Weights of a small transformer language model: a variant of Adam for these matrices.
Each number is 128 + 24 x the weight over its row's rms, rounded and kept within 0 to 255. Layers, rows and columns count from 0. Numbers have three digits each. The size before them is the row's rms in percent of the matrix's.

# layer 2 MLP up, 512x192, rms 0.0604, rows 287-291, columns 0-191
099:116114138129184161148151108126134146156083144113152138104166157119128114117132120146103151095157122178088125135140102127124131122142104094125136099131097112167139171117118137108129125097134131171101114125089120121141125174115137149138084138172100155108117133102080154120105110138133093138152167074115098114161115116126129134151147112139151094142092124112115130176098137150132096123074131120096083115143132096137171123115123093147134196111174128119090121122129112170091136077165125122125078127153124111093155146124120128147116130120114106115095130160151106156146187130134127128
094:111129133132149115135093167100125081130135131108121129143077136165146137119126134140111115083160168177089122116100157161132114125135109088145165100130142145133140147098162090137089086115119153139129174122116131122125112172116102162103102080109123137125112124134132139133125128099077107155130147125139157122135118110102099157149112073150119137135122143057161112146111113180068134126107069138124093126124150120152148151151118121165106114109151145108064116134121144135114152143148152144147112151120168145128172089162151130142160142132127110122147160179091126120128109129148130119
103:157144160101095156184157110185147062139127174073107122195097146135121097150122115081099171152132116116149141122102105107131126136133133121095123128179137103129146110169109154135120125126125115140113150101101112151163152156152137088115122100122103124122097118136163136129108153129158139130138143161123101095161147121126146154122170096147113123147080151160087105088093153121118129155104131140145118134140132090101137131118126105133159120124105054152080115117106141116153120168134131130148162160134152153109087115171138125109130149148102115110122126120119146145141131150141138111
109:166110142098141147119165150151161112116117134142160151117131133092159172119103119142077127116134105172146169109127136139087063098156117131124160125175115111107116115113147143122143108155110176118100089121122163171114126141078093131101146112141146140084115144107147151113115106139108123129091180084110164153188150118146098126116111128159146155133142185156143128143126086144140114141137135149093145136077117135145130084156116133127161160159122125153144139132142131089113093103126085146111115122112129110096111119123103122117121141124124104126146143135128109183116135125159185140
096:147132176095078149111157135106113148140115129114169085146109110131157136136124102136077133121123084133140157112106113127181133132126112126135161143133180116143176161098141133159070128121118130166165147117090166121073120114133126148103123132144129100125156154164113129104106137113159103149112114159111125107117130143105143185165123139115138150107128178085108119128138121141185094132137119099113099163142096157134132141135088066123150128153120119096147125121135154162131128111131146117105119153116167119132112130157111110127131106138124130128173059153128112112148190115105138123
# layer 2 MLP down (transposed), 512x192, rms 0.0538, rows 287-291, columns 0-191
101:106077139128146174123138142152082127120090125165137127124120109140103129121133113154140085142132083223120139104137114111122135145107164166112144141142142092154088110125139164117106162128111124132119126115149126161090119102150119112147136127102168135113123080139106111138085095150161105134111092144112125123108139138168124117142105121141156149084167101126169090135129105107115134158142101122141145161132197136144130133122101134158123119184121166169152108105127130124096149114144091142123137134130131109162126156067111125136096101114134113080142118108166147091132133107098118149
095:126139158132133154133161150172096161127119103134139117160113145139108126125152109109162115111086089110152110083143107136147153157143124130136166119126124116126134145167135086136160115121101155121154096109091088110126126126125121132091139136123159102176106169143114156163153119193130141100128098124071105146122119114081103115135147120111157138119153077127123150130143124114152168119139120111085142156146093107159135154148131145106166077170120168153173186124145121141164086122115132120141142095108113126135134160122076111111094111157099131113150106126113113102171131098105125156
105:077123116123109109156132152161143119146091132164089133098128110138106164093075113095152095118116171130138140132132107167091128102137104103152148100123168147094145085113096100102115137127135144112150100122158138120140131159107118140157136117095126158122094139129141106129167150108128107116110104138138132125102098141183088105122158072112151136097144113136134126129128130112134158161119113120120085108147183099131099111083128122145108102189147127121125132108127162100140145142151160131124119116137182136143136155095086084094108176125130108125134152130092087145108137114117083173
108:140137147124153126113147101134117141120118131117144136142132134132153129142080120128133147122148135122148163153096165147138109195136109109129173121116136140151142127145130087129144122140110162112138102126174164124156117161223113133095178134117127119109154145179114153105167105117150123117124131128103108137149168130125204125122164126111113111112130163156104163139127106139109148095192125122100168150126156137122135159126166110108141122069162116100132108118125139113095125119160092175137114151134067136149113104122132112088102180108120103151132126140137129133105162141104148112
093:164151109086133116099155137142148128148122132122104093144116166129069064114191141123071119108109113116146137158128087152088153128136168097138138134106137127150166106121130134156150123130161092169152151149087133093154102092097147123112122127102125132111116148116103143099134129129147140128133092131108115109116129149095158109101139150131161085166128104092099095123124098117109133150139121165143156136116122116102111098076102121144119126129153120137127124151135085118125104090109153127166135120099157125084106138102096129090154131162093182097064121127142129105103094144140132127
# layer 2 MLP gate, 512x192, rms 0.0621, rows 288-292, columns 0-191
098:134112145116170129131145111139128145143155130135088130149157138136120180134166127148153152153134123156102121150089111126137160095121126119100103138118128130108118103183126141142158126172114114142155126142132154160150159128172107128136146137128170149100112086078092128139109117171131098168125128108116116092145114107135162110132106156071107126155135133115143157106102151151129147156108142158113116101052133069111138126105157128111096178158130165131120128134110090160121112140095073155140094108088130108145139118088126132098140098163136164115092176132150148154152122143155140134
107:132134138148128100103105159151161127135177058137116138131151104137156150104140131150116150167099135120153105116132101119124096146155150117106114131117133112130111110135144097147140066166102167146116144144154098135112132131155131141119120156118105157169090115127132117122102120101113166143150131185151112097086119127135136138134151123176116129157083156095130115130102147125142117092123098138183125122146178057168114159136098154142130113097136114115118161180132143119108152181118144142166113148179139144117141099139130150125098142103153116133095127166164141113123133159155094098
106:109087111109109101145165081132154116166101148116152143124112150147131140108158117122094107098152129137119169155145135159125163147139094127105097158089125166100122116150147095156180168117165129132119106145116152101118156156123146131161101072118115091133131109141168110165129147148108131149153093118152108147098136131139142138104128111120103127132111108074174082141132141162081101108086100165145114151128076132124125163157102161122130151094135152158129082131114140137134143110133086129137130168121118134125135084122133152105143110104123094148097084160141158140122113121100117082
093:114124089196151156129129128116140108154114153118121184120102184133098110144148111142106092120143122122103162105134083116071104128119104129136115130098079137088142103113071135119162115145150129135095122151143118109173177116063124097183144101131104139127129116070098143102087117144116144122150126112117109119146109105129130096141101142120114096175152094123140123138159160143103100127117104157150117121124093139153123101149115116143142122106143140149124148133128115163145105093150145135105109094138109123107122140095151126137077117098097111155082125107148099114134106145144167151
088:122076135143187127111158101115148114110137117145116139096146136137158166146106123111125109175117096094145130107129108182115116124141145127142122103123080171124118110133096117130139108136154138111130131131120120132161167156125133133117129126145138103109148072148181166056104105125163093168124115079093093145159173103118140122133080096101124122089111130123137123172130117152118087121121122142175114125065153148149131145147157127128149064141095099099120132143117120133103120142132151136136123120100130125091166118134127140111094123111116160166167086114145148115095130135139133101